config = dict(
    n_layer=13,
    d_model=224,
    n_head=7,
    n_kv_head=7,
    head_dim=64,
    d_mlp=576,
    vocab_size=2048,
    activation='swiglu',
    norm='rmsnorm',
    norm_place='hybrid',
    norm_eps=1e-05,
    positions='rope',
    rope_base=1020.0,
    rope_fraction=0.25,
    qk_norm=True,
    attn_scale=0.143,
    bias='none',
    tie_embeddings=False,
    parallel_block=False,
    extras=['some layers without attention', 'normalized values'],
    init='uniform',
    init_std_qkv=0.0334,
    init_std_o=0.0,
    init_std_up=0.0334,
    init_std_down=0.0,
    optimizer='muon_variant',
    lr=0.0106,
    beta1=0.93,
    weight_decay=0.0,
    lr_head=0.00802,
    warmup_steps=200,
    schedule='wsd',
    decay_fraction=0.911,
    decay_shape='linear',
    final_lr_fraction=0.0,
    batch_tokens=32768,
    seq_len=512,
    doc_mask=True,
    z_loss=1e-05,
    train_tokens=169300000,
    steps=5167,
    dataset='wikipedia_en',
)
Each number is 200 + 30 x the weight over its row's rms, rounded and kept within 0 to 999. Layers, rows and columns count from 0. The size before them is the row's rms in percent of the matrix's.

# o: layer 6 attention output (transposed), 448x224, rms 0.0625, rows 73-127, columns 32-63
# v: layer 6 attention value, 448x224, rms 0.146, rows 74-127, columns 32-63
# q: layer 6 attention query, 448x224, rms 0.129, rows 128-173, columns 32-63
# k: layer 6 attention key, 448x224, rms 0.132, rows 128-172, columns 32-63
o73,092,210,198,149,169,196,186,154,157,216,203,193,221,227,214,176,241,160,200,168,238,176,279,152,159,196,238,202,199,201,196,192,226
v74,104,221,205,236,226,186,187,201,179,163,170,186,225,214,171,156,195,205,243,213,254,287,231,207,188,216,186,179,186,242,204,245,202
o74,104,229,236,157,245,214,219,248,171,202,188,171,156,203,202,152,209,181,178,182,204,144,166,205,275,246,289,192,263,208,141,197,162
v75,097,211,175,206,240,177,213,137,222,202,186,190,178,183,178,196,269,164,165,168,147,251,153,180,189,171,153,198,231,136,255,112,196
o75,096,217,204,235,202,254,153,156,152,184,144,211,166,215,149,215,159,229,207,229,200,194,207,241,207,235,201,180,197,182,197,211,189
v76,116,211,218,190,149,138,183,228,191,169,152,198,186,164,194,200,184,247,183,200,201,173,232,152,202,220,188,230,190,142,148,220,212
o76,098,210,192,207,254,179,164,193,222,232,239,160,214,257,240,178,172,217,222,196,190,233,203,200,258,195,219,206,116,272,169,191,183
v77,097,188,186,213,173,170,201,186,204,233,198,197,137,187,189,200,170,149,130,209,214,194,162,244,218,183,145,263,237,143,209,181,182
o77,091,186,194,168,147,160,181,213,227,192,245,179,198,193,281,186,219,192,192,184,271,185,253,171,219,246,239,231,183,283,180,172,165
v78,113,231,240,191,194,159,172,181,199,184,172,219,190,245,214,213,218,226,200,197,199,154,220,165,214,159,170,206,211,192,178,207,178
o78,094,163,230,195,252,233,223,189,211,238,207,148,220,233,194,202,216,253,225,236,181,223,179,202,128,218,218,194,165,184,228,196,194
v79,102,200,213,242,221,213,172,164,216,269,177,174,232,162,137,183,171,175,118,163,172,190,192,147,230,156,181,210,235,182,208,252,200
o79,100,162,167,161,174,210,203,174,185,232,260,255,176,168,234,198,178,225,167,202,200,205,225,190,222,237,220,248,198,182,239,171,236
v80,100,242,221,250,211,192,188,161,179,176,190,230,205,226,183,184,184,141,238,142,230,181,182,222,212,188,210,201,228,177,252,171,193
o80,092,187,258,193,247,184,205,222,219,253,232,152,202,145,216,269,209,228,163,158,190,259,186,159,165,175,192,217,169,216,191,200,186
v81,106,220,208,212,140,163,191,199,232,241,181,229,260,204,203,195,221,192,163,208,192,202,230,226,224,224,188,190,184,218,207,197,129
o81,109,191,235,159,222,243,224,147,178,164,243,179,151,194,160,217,193,206,217,170,199,220,240,218,233,181,185,209,245,229,214,226,191
v82,101,154,207,240,176,224,203,197,205,184,197,201,243,203,189,182,174,176,167,200,197,229,208,197,181,186,166,178,131,204,241,223,201
o82,103,189,177,187,199,178,233,155,160,159,152,250,148,196,186,244,177,234,234,227,190,200,194,217,204,161,188,246,244,214,157,209,230
v83,109,132,190,245,214,188,179,217,176,179,248,213,240,193,186,181,195,230,174,253,223,208,203,207,224,177,183,244,147,248,197,224,194
o83,113,211,257,152,213,183,201,130,263,173,190,270,177,189,237,239,218,184,145,160,196,185,182,176,173,197,163,188,246,187,209,190,169
v84,100,206,193,182,220,213,172,224,216,146,138,182,188,165,173,141,198,146,195,162,234,202,200,204,250,220,193,229,175,167,178,206,262
o84,096,171,213,184,163,186,208,196,136,242,132,191,185,180,230,222,205,162,218,186,188,223,175,173,224,186,168,218,215,220,202,245,178
v85,107,178,243,218,181,131,226,205,169,177,196,261,207,151,131,178,233,210,172,177,200,174,239,230,215,180,210,211,169,217,200,172,103
o85,085,208,254,214,149,207,214,191,220,231,182,173,205,231,213,192,239,214,213,196,194,191,207,159,208,165,229,200,148,175,171,235,238
v86,095,183,172,202,140,241,141,121,209,215,180,277,203,196,203,217,211,188,215,262,219,208,150,220,159,191,208,249,265,212,177,198,153
o86,094,191,185,184,274,206,196,180,167,177,247,131,235,174,168,234,211,219,237,174,214,173,256,209,234,159,112,175,150,204,185,216,150
v87,104,173,232,178,181,273,211,152,201,212,224,191,186,205,228,191,225,209,246,260,230,187,220,198,215,258,200,223,229,222,217,176,231
o87,095,182,201,229,152,177,208,221,218,211,216,204,260,231,175,138,232,176,215,132,213,193,235,196,250,250,187,186,192,172,230,212,190
v88,098,213,203,188,246,200,184,215,213,199,187,209,192,156,180,246,204,193,225,178,216,219,163,198,191,202,176,146,164,224,220,122,279
o88,087,187,202,217,206,219,160,213,197,247,152,213,135,249,173,180,184,208,169,142,207,224,222,246,210,222,208,172,247,187,187,179,203
v89,106,200,191,164,194,194,205,179,210,190,238,232,215,193,134,196,220,207,174,203,206,235,237,202,214,214,221,202,221,205,177,154,245
o89,104,209,207,206,158,198,221,218,222,207,233,229,187,174,253,202,212,176,170,145,217,194,223,169,234,200,194,224,172,223,219,179,198
v90,110,144,233,131,195,229,223,202,256,188,171,180,235,205,250,200,195,182,225,189,174,166,239,173,190,169,178,190,247,201,196,239,251
o90,085,247,187,192,206,208,208,221,174,150,218,231,204,179,191,173,200,222,164,248,201,155,197,222,164,222,217,212,140,166,174,181,212
v91,099,153,191,234,189,201,167,203,245,210,182,211,153,210,263,162,185,295,156,156,101,203,196,204,205,209,185,179,231,213,210,186,253
o91,100,218,171,158,183,203,256,253,176,225,170,196,222,222,187,209,242,207,224,193,261,173,224,138,160,232,195,220,179,185,190,240,245
v92,110,202,207,228,210,184,240,231,182,208,154,182,217,217,176,211,209,182,242,218,208,172,191,156,158,166,238,227,279,190,232,210,201
o92,083,140,214,200,152,239,192,215,191,230,207,170,179,243,189,188,180,227,202,208,173,222,206,209,227,185,174,185,183,155,242,230,256
v93,105,200,224,180,173,193,202,165,134,191,217,195,224,192,203,178,262,196,168,207,211,186,216,164,218,257,253,239,192,195,239,197,179
o93,084,203,184,227,189,139,140,133,134,200,175,259,192,161,157,170,247,204,220,276,201,188,176,234,186,177,144,171,240,194,165,221,207
v94,097,211,180,198,191,185,195,221,160,196,143,168,195,241,169,188,149,152,235,186,220,152,232,170,174,190,165,136,236,163,218,251,221
o94,085,189,170,237,176,211,195,187,238,162,179,178,246,186,230,225,207,175,212,248,270,243,255,232,194,197,186,217,176,211,146,154,155
v95,103,217,155,201,203,203,173,202,226,236,196,170,201,196,219,247,257,192,160,174,144,159,160,197,165,200,176,190,183,260,229,207,137
o95,094,170,159,171,241,203,180,181,197,229,197,196,192,221,188,155,156,167,217,261,209,184,208,165,209,247,243,211,249,186,190,118,210
v96,109,292,165,211,189,223,136,229,213,205,240,186,165,199,209,200,202,209,191,188,229,125,161,191,179,198,187,168,187,188,211,174,174
o96,092,128,249,172,205,160,225,209,184,207,232,167,218,187,215,209,224,188,204,203,207,202,208,174,253,175,210,191,199,233,175,207,218
v97,098,250,181,151,223,227,208,275,194,127,173,199,235,234,213,173,192,175,242,172,219,214,210,192,238,189,160,236,181,191,219,224,209
o97,091,177,204,244,218,175,198,156,200,153,195,161,159,191,227,228,240,192,186,238,239,182,156,212,249,224,188,238,223,201,215,204,231
v98,105,177,259,184,221,224,202,230,196,187,158,220,233,205,221,180,204,224,196,183,193,174,250,183,204,241,193,173,182,184,194,187,236
o98,095,177,159,217,256,215,183,248,217,225,165,214,217,199,198,187,210,184,198,189,222,212,200,198,164,166,179,205,230,173,202,201,188
v99,100,237,200,139,206,222,168,206,206,198,155,189,123,171,200,225,227,199,193,187,214,176,191,179,190,188,172,177,171,205,243,197,139
o99,098,203,197,270,217,197,210,141,132,179,217,171,241,218,190,203,205,204,277,192,158,208,243,177,219,265,173,200,144,187,156,170,220
v100,091,206,177,165,208,180,189,180,206,228,165,199,190,191,175,211,261,184,166,188,184,178,226,200,177,206,232,200,196,144,242,265,182
o100,099,136,206,231,172,200,206,201,213,216,228,244,205,198,207,194,210,242,212,264,151,208,164,168,129,185,209,195,138,183,201,123,222
v101,105,214,169,239,238,237,220,228,235,196,181,206,156,234,191,228,172,211,283,202,216,203,203,204,229,149,231,174,209,156,246,225,202
o101,091,219,241,188,170,214,173,173,209,241,189,184,258,173,166,189,193,207,222,232,149,146,166,179,187,239,142,239,209,140,189,202,213
v102,105,214,189,155,164,263,141,184,154,191,220,227,227,192,231,155,210,222,169,170,227,161,240,129,230,183,169,186,227,188,200,185,177
o102,095,133,216,229,240,180,179,174,248,206,202,237,201,201,193,249,210,214,209,186,212,256,189,196,151,192,205,196,193,217,253,198,177
v103,100,226,191,201,182,232,206,255,171,223,151,198,237,239,202,186,169,217,189,201,227,201,167,180,213,182,214,211,194,203,159,253,209
o103,103,219,211,201,172,211,212,116,196,245,226,196,255,182,195,261,212,233,256,229,158,206,170,226,181,194,171,177,180,192,254,188,201
v104,101,177,204,187,199,174,208,213,203,173,167,218,213,190,153,198,229,186,177,206,203,162,256,197,185,178,189,218,167,203,183,225,194
o104,105,194,246,211,192,228,187,158,156,201,157,207,172,194,208,210,138,230,213,267,199,234,190,201,181,203,173,201,224,185,171,156,174
v105,102,224,201,159,185,177,204,190,233,183,179,164,229,210,179,192,219,194,229,220,171,212,168,140,197,232,224,173,233,227,193,245,209
o105,085,233,240,171,220,205,189,220,177,156,218,268,213,185,132,187,190,229,149,173,176,217,222,222,200,176,196,206,178,145,235,220,313
v106,106,180,227,173,200,229,176,218,182,140,214,188,162,228,220,228,218,207,170,164,184,245,182,136,141,177,202,215,215,149,217,179,208
o106,099,198,146,266,246,181,187,121,197,237,207,227,158,220,163,209,221,190,176,226,249,230,209,223,169,274,212,230,231,195,180,199,214
v107,097,170,204,205,198,239,210,219,175,238,234,215,206,166,164,176,234,211,236,172,179,196,193,194,220,202,182,186,179,276,188,285,174
o107,100,223,188,213,195,226,195,209,255,190,111,223,226,211,145,201,213,200,228,221,185,168,227,203,164,219,179,190,211,153,168,214,272
v108,099,182,215,198,259,166,195,185,214,219,249,210,196,144,164,221,229,239,205,185,200,225,206,222,231,194,169,197,171,210,215,164,183
o108,097,179,189,256,141,208,244,222,207,183,137,222,246,228,252,177,198,171,193,196,186,185,214,167,226,193,220,224,206,204,167,255,247
v109,103,150,213,209,162,211,196,258,190,153,157,160,173,157,224,224,189,166,232,175,117,175,238,179,222,214,173,167,150,195,194,258,223
o109,087,199,168,256,152,200,204,179,182,274,231,210,242,167,202,218,204,171,217,235,255,157,262,195,191,259,182,207,176,168,155,195,221
v110,095,203,182,227,178,193,165,234,204,175,129,174,183,235,204,216,177,177,193,231,198,214,177,225,187,165,201,214,162,156,160,152,182
o110,101,215,201,188,160,211,180,128,182,257,204,208,209,212,204,255,199,205,198,153,145,217,209,163,171,247,224,219,186,211,230,182,192
v111,096,245,214,232,199,231,273,209,196,156,200,215,193,232,236,170,201,213,186,173,195,230,174,179,219,242,209,215,204,211,134,210,200
o111,091,195,199,229,210,225,220,175,244,191,227,175,193,193,189,216,181,223,171,203,209,209,207,238,178,145,178,205,203,217,260,248,191
v112,098,237,158,208,198,238,227,178,183,115,184,231,214,227,153,199,209,198,225,223,211,269,225,180,221,186,195,191,216,167,164,237,223
o112,091,194,242,233,246,179,192,205,254,257,236,185,223,157,193,169,215,151,212,154,168,185,202,195,255,174,196,200,142,220,252,212,205
v113,097,232,200,194,161,231,229,164,216,191,242,194,177,201,207,185,209,169,169,227,199,170,196,175,194,217,189,187,248,224,153,181,173
o113,090,178,161,235,203,209,221,184,216,211,147,212,245,217,194,238,202,214,197,201,198,193,244,205,197,230,121,148,200,207,151,219,233
v114,101,209,170,188,242,196,233,155,239,221,222,184,238,208,239,188,185,148,205,253,189,234,204,197,237,217,203,219,223,222,188,197,141
o114,093,141,229,228,164,181,191,238,200,153,174,221,142,168,205,206,169,254,230,225,213,228,166,195,185,174,217,216,268,255,221,188,197
v115,108,204,224,193,210,201,213,147,218,183,156,214,195,194,211,180,245,233,173,206,148,186,259,208,209,185,228,197,224,192,178,205,196
o115,101,180,142,207,142,183,227,185,228,202,235,192,186,233,220,192,198,179,216,217,239,177,181,185,189,149,218,193,158,212,242,205,191
v116,110,198,149,149,162,227,193,206,190,192,180,189,173,190,234,188,125,148,218,187,142,218,200,173,183,180,200,202,231,208,240,117,223
o116,079,241,181,198,265,220,193,172,144,205,225,182,202,210,170,198,223,226,250,247,199,171,285,208,129,189,160,201,205,150,154,251,199
v117,098,180,205,212,221,142,194,193,223,232,177,221,225,143,140,202,240,242,210,218,227,165,192,250,148,244,153,198,178,216,248,248,180
o117,099,273,237,252,213,252,203,216,227,153,156,209,155,218,192,218,168,184,218,231,195,266,181,230,262,184,186,194,275,195,207,192,165
v118,113,124,218,220,158,191,194,158,211,245,154,254,204,175,223,176,248,181,151,222,199,196,273,251,177,224,236,207,197,194,188,176,156
o118,095,202,138,247,260,209,254,207,236,164,209,180,186,154,216,203,200,221,228,178,203,176,249,197,194,202,215,202,213,151,208,199,219
v119,109,170,186,203,183,254,234,199,180,199,192,172,206,247,198,204,170,183,226,282,157,249,192,202,137,213,204,175,222,215,224,180,253
o119,092,247,174,218,188,164,207,222,236,160,171,240,214,211,199,228,193,242,204,187,197,175,232,181,208,185,181,169,280,225,201,209,197
v120,100,223,177,184,199,257,214,176,184,196,213,218,167,208,220,294,203,172,220,219,207,208,180,161,167,233,234,200,192,212,150,205,224
o120,098,161,229,223,186,185,255,198,235,204,190,205,235,100,199,190,181,202,238,210,192,228,203,204,278,204,226,236,191,171,237,233,163
v121,102,190,219,169,211,236,210,277,195,205,212,188,248,232,206,213,184,227,218,122,210,226,241,191,178,198,288,207,173,146,200,207,183
o121,093,221,184,200,223,135,209,169,200,214,232,259,162,229,196,170,167,227,175,257,151,149,214,211,173,212,159,168,206,167,223,197,171
v122,101,215,275,206,204,197,168,179,197,200,245,212,217,250,209,222,243,217,173,153,211,195,199,162,246,199,161,202,200,170,233,222,163
o122,087,198,169,216,223,222,174,203,200,164,128,191,182,205,132,213,168,189,224,198,237,176,165,230,166,147,202,183,216,187,145,244,214
v123,099,194,183,213,211,203,162,160,193,206,170,242,202,155,185,189,148,157,176,218,224,216,217,191,219,145,147,165,162,131,171,227,163
o123,108,164,250,194,147,206,247,195,210,198,209,169,263,246,181,242,218,231,192,157,161,210,170,211,168,260,234,218,155,202,242,189,223
v124,102,148,229,178,176,188,154,210,168,179,176,204,312,205,213,198,196,152,238,186,176,209,171,209,222,214,197,204,179,216,225,174,219
o124,100,222,204,189,209,164,241,160,200,158,218,214,122,205,144,241,208,249,227,235,215,190,204,209,227,209,209,218,236,208,180,234,162
v125,104,207,209,159,196,177,211,205,207,200,266,182,219,162,246,224,202,218,226,181,219,106,225,256,242,160,225,184,212,189,226,210,252
o125,103,179,180,234,243,233,190,141,186,208,200,221,187,248,217,161,151,175,205,220,180,258,187,222,197,144,176,191,201,196,156,212,172
v126,095,189,175,151,186,223,240,192,190,248,234,175,211,256,199,222,210,201,193,177,145,188,215,172,209,236,182,222,220,252,223,198,183
o126,087,159,133,204,200,182,225,177,198,191,202,224,257,207,189,202,140,238,219,240,192,214,200,187,147,143,139,186,197,182,209,200,235
v127,096,211,223,189,198,180,168,188,230,187,185,187,202,235,220,165,108,193,192,215,129,191,239,218,223,153,221,156,172,199,205,182,220
o127,096,192,140,185,175,252,200,239,225,203,174,148,197,223,192,163,205,207,211,201,252,191,263,194,219,229,218,220,246,168,176,202,195
q128,106,79,207,174,241,211,228,200,173,210,206,202,189,139,219,176,205,187,193,165,235,192,230,184,142,221,205,199,237,230,201,257,252
k128,083,266,183,239,179,194,188,193,224,193,185,192,189,252,158,228,204,195,202,164,251,192,167,192,243,157,233,182,128,181,125,217,237
q129,088,204,248,208,182,200,221,157,222,226,179,184,250,169,219,201,231,161,135,168,205,204,190,214,182,151,231,199,198,231,194,187,238
k129,071,245,205,224,204,218,230,189,206,263,198,189,219,174,197,252,185,241,256,218,234,278,212,138,190,211,191,230,224,216,253,261,188
q130,080,215,219,174,178,207,168,187,156,222,238,237,164,255,200,263,202,212,152,206,231,166,172,204,196,200,232,149,208,185,206,178,226
k130,077,169,237,237,224,203,181,189,267,214,186,215,198,144,176,216,248,205,245,275,186,221,152,212,173,173,213,195,189,169,231,192,208
q131,108,203,225,177,199,153,194,193,178,201,156,193,171,204,161,212,190,201,167,210,209,159,159,233,225,136,218,179,237,190,192,216,240
k131,108,179,199,117,145,213,215,222,202,253,189,209,188,155,123,210,209,229,185,180,210,203,249,210,226,192,235,238,238,237,213,195,205
q132,083,190,206,154,227,257,167,150,201,224,232,140,214,185,275,223,248,233,185,157,212,224,242,200,266,205,171,197,140,192,188,251,160
k132,109,184,174,240,172,158,207,183,196,233,184,259,165,161,215,182,195,202,190,205,170,194,207,187,274,163,210,207,268,224,171,216,211
q133,093,150,126,235,206,174,191,192,191,190,143,220,183,203,212,156,159,239,189,181,243,179,217,228,256,216,191,200,180,227,235,204,223
k133,091,217,242,187,172,175,185,165,113,152,229,206,222,188,171,175,246,214,273,189,208,185,181,139,187,238,246,202,182,206,208,218,193
q134,108,166,164,244,201,203,176,185,198,187,172,200,221,203,194,163,180,171,157,206,203,165,225,220,241,218,220,196,226,165,247,222,229
k134,096,216,157,262,204,314,187,167,162,171,191,214,177,212,185,171,194,202,164,216,234,206,180,212,221,294,277,233,187,234,192,156,181
q135,096,237,211,231,197,283,215,215,256,187,202,280,178,198,184,166,238,264,299,164,157,202,181,143,169,211,166,202,215,164,227,154,178
k135,111,223,227,175,136,176,201,187,238,251,190,196,166,219,246,178,224,211,197,199,209,159,144,201,235,183,170,191,191,252,148,232,222
q136,104,189,212,169,174,177,230,219,191,237,208,199,233,230,204,231,203,210,226,149,172,248,175,211,180,211,190,241,202,160,290,159,206
k136,097,132,221,198,206,226,216,207,221,250,206,178,203,145,188,211,202,216,262,230,194,241,220,172,198,149,278,202,219,209,226,217,154
q137,091,147,261,187,161,164,205,229,198,193,180,212,219,218,198,218,198,177,179,178,204,195,184,195,166,196,198,213,219,217,182,203,238
k137,108,131,229,184,197,237,193,209,205,262,226,175,209,134,162,230,245,220,237,229,192,246,229,192,177,153,249,222,197,252,301,198,199
q138,099,261,145,226,231,179,171,164,188,206,210,204,197,213,239,260,186,222,221,195,177,203,190,230,221,178,154,180,185,210,236,200,155
k138,115,186,182,172,203,168,173,226,202,133,209,195,155,238,209,183,204,169,190,211,225,172,201,258,212,231,191,205,208,167,157,192,203
q139,095,233,195,249,218,212,199,197,276,195,176,242,201,234,206,211,165,255,172,149,208,193,196,216,151,188,168,173,156,221,221,229,188
k139,084,187,213,186,213,254,229,185,165,218,199,210,216,179,223,174,258,182,225,225,166,180,184,178,212,166,259,226,163,159,220,229,231
q140,103,229,203,173,161,201,203,175,223,229,190,219,198,185,222,228,256,186,184,166,200,182,201,276,153,251,137,214,213,213,189,196,225
k140,102,149,233,172,171,231,219,212,230,208,183,178,222,165,212,181,177,191,227,149,214,188,265,151,181,147,204,211,234,200,222,227,197
q141,083,254,167,251,180,206,199,177,200,219,243,174,192,258,227,213,195,218,174,259,243,183,183,193,172,178,186,181,190,221,256,162,173
k141,115,149,220,224,257,198,191,152,199,133,197,148,228,240,213,164,183,249,240,265,247,210,163,176,147,212,237,235,131,174,205,198,165
q142,101,184,180,128,227,226,151,152,156,170,206,178,225,201,138,178,145,221,209,228,231,233,222,171,151,176,218,201,203,204,224,233,179
k142,100,200,158,183,224,187,217,171,166,174,232,150,202,152,228,214,167,190,208,217,199,197,200,146,160,229,249,235,159,145,250,206,201
q143,103,188,163,130,249,199,197,158,191,176,203,250,206,183,215,211,248,238,203,199,191,223,159,150,222,241,186,203,175,164,200,229,180
k143,095,195,193,181,134,221,198,233,262,190,148,233,224,195,176,210,209,234,165,159,202,172,184,216,252,246,181,223,195,179,166,243,233
q144,095,232,222,204,208,253,203,188,181,218,203,209,206,199,206,224,202,184,149,184,170,185,195,228,232,232,205,187,251,212,220,234,215
k144,091,160,194,244,223,196,133,191,234,201,198,187,201,203,142,158,216,187,210,207,199,209,242,178,219,203,205,224,189,209,277,175,153
q145,110,178,213,189,202,166,175,217,151,151,253,170,172,157,139,161,166,181,217,203,195,184,157,193,247,179,231,237,254,145,190,195,220
k145,114,156,213,181,242,239,166,121,163,218,189,159,234,170,139,189,211,144,231,219,250,228,189,231,189,254,218,207,242,152,271,180,183
q146,099,197,207,262,220,216,204,206,138,204,198,169,214,185,177,172,152,169,197,200,206,197,161,238,206,170,242,153,176,154,213,140,183
k146,091,196,217,151,162,161,197,190,225,212,177,189,228,213,212,219,231,233,218,215,309,232,141,213,211,191,165,165,167,171,195,184,194
q147,100,217,174,176,230,196,153,196,203,195,245,216,253,153,193,205,250,223,194,213,215,267,238,160,194,254,139,197,146,196,239,217,177
k147,106,215,236,232,165,193,191,226,210,135,144,253,191,214,204,176,185,191,193,113,136,206,176,176,219,188,215,224,200,243,203,226,196
q148,107,169,236,157,207,233,191,189,223,260,149,210,216,218,255,160,242,256,169,214,169,252,206,225,198,221,201,150,233,197,232,199,215
k148,094,210,200,197,140,166,160,237,173,186,203,184,169,239,181,278,179,193,219,232,231,178,235,206,166,174,207,160,208,165,172,169,207
q149,101,184,197,165,165,189,217,140,207,240,222,163,151,231,185,245,200,165,166,249,134,264,265,195,214,161,187,183,192,191,196,231,176
k149,093,190,154,168,217,164,213,152,210,214,177,178,165,198,201,187,238,219,173,199,178,182,223,187,180,223,115,178,202,207,176,144,185
q150,099,165,232,205,224,187,156,176,156,142,205,200,203,199,178,147,161,238,266,226,208,152,192,177,230,203,140,218,199,236,213,250,244
k150,094,194,222,199,228,178,227,196,134,224,240,199,238,193,206,218,187,203,205,293,255,203,199,153,185,209,229,195,159,147,235,195,200
q151,093,198,155,145,189,159,146,189,196,223,179,169,206,185,220,235,233,158,203,212,201,192,252,205,202,240,244,234,179,257,247,204,207
k151,091,200,250,165,223,142,221,161,189,183,176,185,186,147,221,175,173,205,167,229,190,197,219,177,164,186,180,214,218,192,220,164,220
q152,103,195,190,232,248,263,221,180,216,162,208,230,211,217,197,217,179,210,191,267,196,171,185,150,174,225,256,200,203,292,215,246,213
k152,095,181,233,212,230,239,182,252,214,219,266,228,245,203,232,172,178,221,224,194,205,197,226,187,234,190,199,245,198,205,236,245,133
q153,101,187,177,147,175,190,171,197,213,223,213,227,174,173,189,242,131,231,220,203,201,220,170,240,139,216,209,190,202,167,164,207,191
k153,095,163,217,183,190,207,232,205,213,220,237,181,176,210,156,227,183,225,144,190,184,119,183,197,201,182,208,218,218,233,179,200,217
q154,101,192,134,232,203,183,189,168,211,190,172,195,197,201,160,226,205,208,213,179,210,236,206,222,231,221,207,225,206,186,232,173,217
k154,098,191,199,203,191,204,210,166,168,138,218,196,192,183,263,197,192,178,217,148,238,229,235,179,219,188,126,201,188,184,172,178,216
q155,101,206,206,205,226,215,161,213,193,208,261,208,176,196,183,279,168,192,230,185,233,237,231,234,201,261,207,206,153,174,230,177,205
k155,097,240,225,194,175,151,234,235,203,188,168,212,197,244,179,233,248,184,188,165,192,151,233,213,198,246,193,235,174,182,214,193,210
q156,101,186,182,178,226,207,180,171,221,213,193,153,218,204,158,179,182,169,183,159,205,225,200,206,187,259,185,218,228,196,171,205,157
k156,090,222,236,178,179,228,204,201,195,248,241,254,226,202,272,280,225,185,173,192,191,269,204,204,187,193,127,251,165,146,184,211,224
q157,103,193,215,179,187,210,207,205,225,222,237,242,157,179,205,198,188,259,213,152,167,197,188,213,200,230,191,190,158,200,212,150,199
k157,093,252,157,195,130,197,175,190,179,164,164,215,184,204,146,209,215,140,173,199,236,196,213,224,234,216,149,188,187,241,173,225,212
q158,104,174,189,187,191,193,218,198,242,226,197,219,170,160,216,190,221,205,185,188,200,221,193,207,195,240,184,196,116,156,206,199,167
k158,110,197,178,216,117,181,210,228,264,180,186,210,201,232,238,197,195,252,200,171,188,187,186,196,262,157,179,203,141,213,113,211,242
q159,099,230,235,274,231,230,244,163,225,277,145,207,224,236,188,196,196,137,166,194,216,189,212,230,197,209,193,184,202,211,190,159,244
k159,095,149,234,208,220,165,206,156,224,233,199,196,179,220,150,140,215,219,200,186,251,194,168,187,154,206,212,228,236,249,219,238,220
q160,102,195,178,149,222,202,219,206,203,210,176,248,204,176,207,138,252,210,289,205,225,196,207,172,161,208,216,275,162,230,229,177,227
k160,095,240,251,146,137,152,245,180,178,231,233,207,243,236,208,193,166,209,185,233,219,187,224,177,171,165,236,222,213,188,223,170,208
q161,097,225,173,227,171,146,189,178,198,187,181,181,172,233,230,263,190,228,203,214,218,224,151,218,169,207,220,195,215,149,195,184,178
k161,091,214,229,170,221,192,163,194,200,183,203,254,201,205,238,182,184,149,218,182,153,154,222,152,166,206,191,218,202,235,236,191,185
q162,106,123,236,216,182,202,206,193,197,230,195,227,198,204,235,163,220,217,177,236,199,201,206,185,211,200,201,214,219,190,254,225,203
k162,093,156,224,159,187,165,208,179,194,240,182,202,183,206,168,163,206,223,267,211,214,177,200,193,179,155,202,197,244,202,187,208,215
q163,093,216,141,205,208,225,225,218,181,219,202,216,177,214,168,168,175,227,158,178,136,224,253,188,190,235,240,188,147,182,205,156,187
k163,086,236,232,147,194,155,192,245,148,194,214,196,223,241,244,174,225,194,176,225,178,202,199,175,184,243,282,218,210,189,188,222,186
q164,106,174,185,197,164,245,214,241,211,192,172,211,210,144,275,168,202,191,216,252,253,235,201,221,190,185,157,222,167,217,198,264,158
k164,090,152,229,177,192,248,241,243,221,219,210,168,231,247,326,159,180,255,201,171,156,216,224,169,205,110,241,205,169,194,225,221,243
q165,100,222,214,236,176,170,161,214,259,207,206,148,208,185,178,195,224,216,187,212,208,151,178,227,203,197,208,172,196,217,94,252,238
k165,093,198,230,236,244,201,216,166,171,199,218,126,156,185,203,189,224,185,199,184,229,168,227,216,161,191,285,171,164,221,184,188,218
q166,101,202,232,192,198,201,227,213,186,215,232,184,151,244,138,231,151,235,224,161,162,206,178,148,229,247,178,139,200,166,198,203,231
k166,094,174,180,275,200,208,196,215,248,191,199,255,179,186,173,228,237,220,217,174,191,142,177,225,261,215,208,203,166,242,185,175,190
q167,103,217,196,233,198,197,247,197,195,209,159,138,239,222,172,149,182,220,217,191,207,175,163,131,203,216,243,182,184,176,177,205,223
k167,094,225,152,251,170,204,185,136,155,223,205,205,218,233,218,255,227,218,224,280,211,207,220,262,219,246,198,195,177,215,162,190,149
q168,104,216,209,236,191,180,261,196,253,260,180,187,192,206,160,277,196,227,226,201,192,227,210,161,241,194,189,214,205,190,141,163,193
k168,108,246,178,254,150,188,185,183,253,211,218,237,224,236,208,231,179,199,153,187,204,173,208,187,187,162,118,238,151,248,116,218,206
q169,105,192,242,186,229,283,170,229,158,189,159,171,197,195,194,252,187,208,197,254,227,184,192,223,161,198,238,191,219,167,200,224,220
k169,094,159,245,156,205,179,195,202,202,127,171,162,215,179,223,203,165,209,225,199,153,150,186,202,178,191,206,235,186,200,263,226,160
q170,105,163,196,212,205,220,219,188,239,171,175,144,173,181,213,200,149,237,195,197,200,246,246,217,206,215,226,185,254,174,230,183,168
k170,093,244,281,190,195,197,213,204,223,186,170,207,195,195,203,203,194,169,208,209,182,175,148,188,191,144,213,232,240,188,188,184,222
q171,104,261,171,205,206,175,193,196,241,242,208,200,193,171,167,190,258,185,233,194,184,109,195,232,258,236,195,161,224,176,142,214,256
k171,103,216,167,214,253,162,187,197,186,282,161,208,203,160,174,206,185,221,178,230,225,196,197,177,245,228,202,107,191,182,187,180,169
q172,101,250,188,157,170,221,157,206,205,223,181,217,181,200,163,227,187,202,193,204,166,218,176,221,203,219,149,204,181,215,263,152,173
k172,094,226,196,171,179,154,200,165,203,175,222,207,201,229,216,248,207,218,182,175,179,153,211,201,226,188,214,200,198,179,189,215,213
q173,106,192,162,150,181,198,241,178,204,241,167,187,210,187,200,177,223,197,144,248,211,230,210,191,224,218,185,225,198,197,204,253,142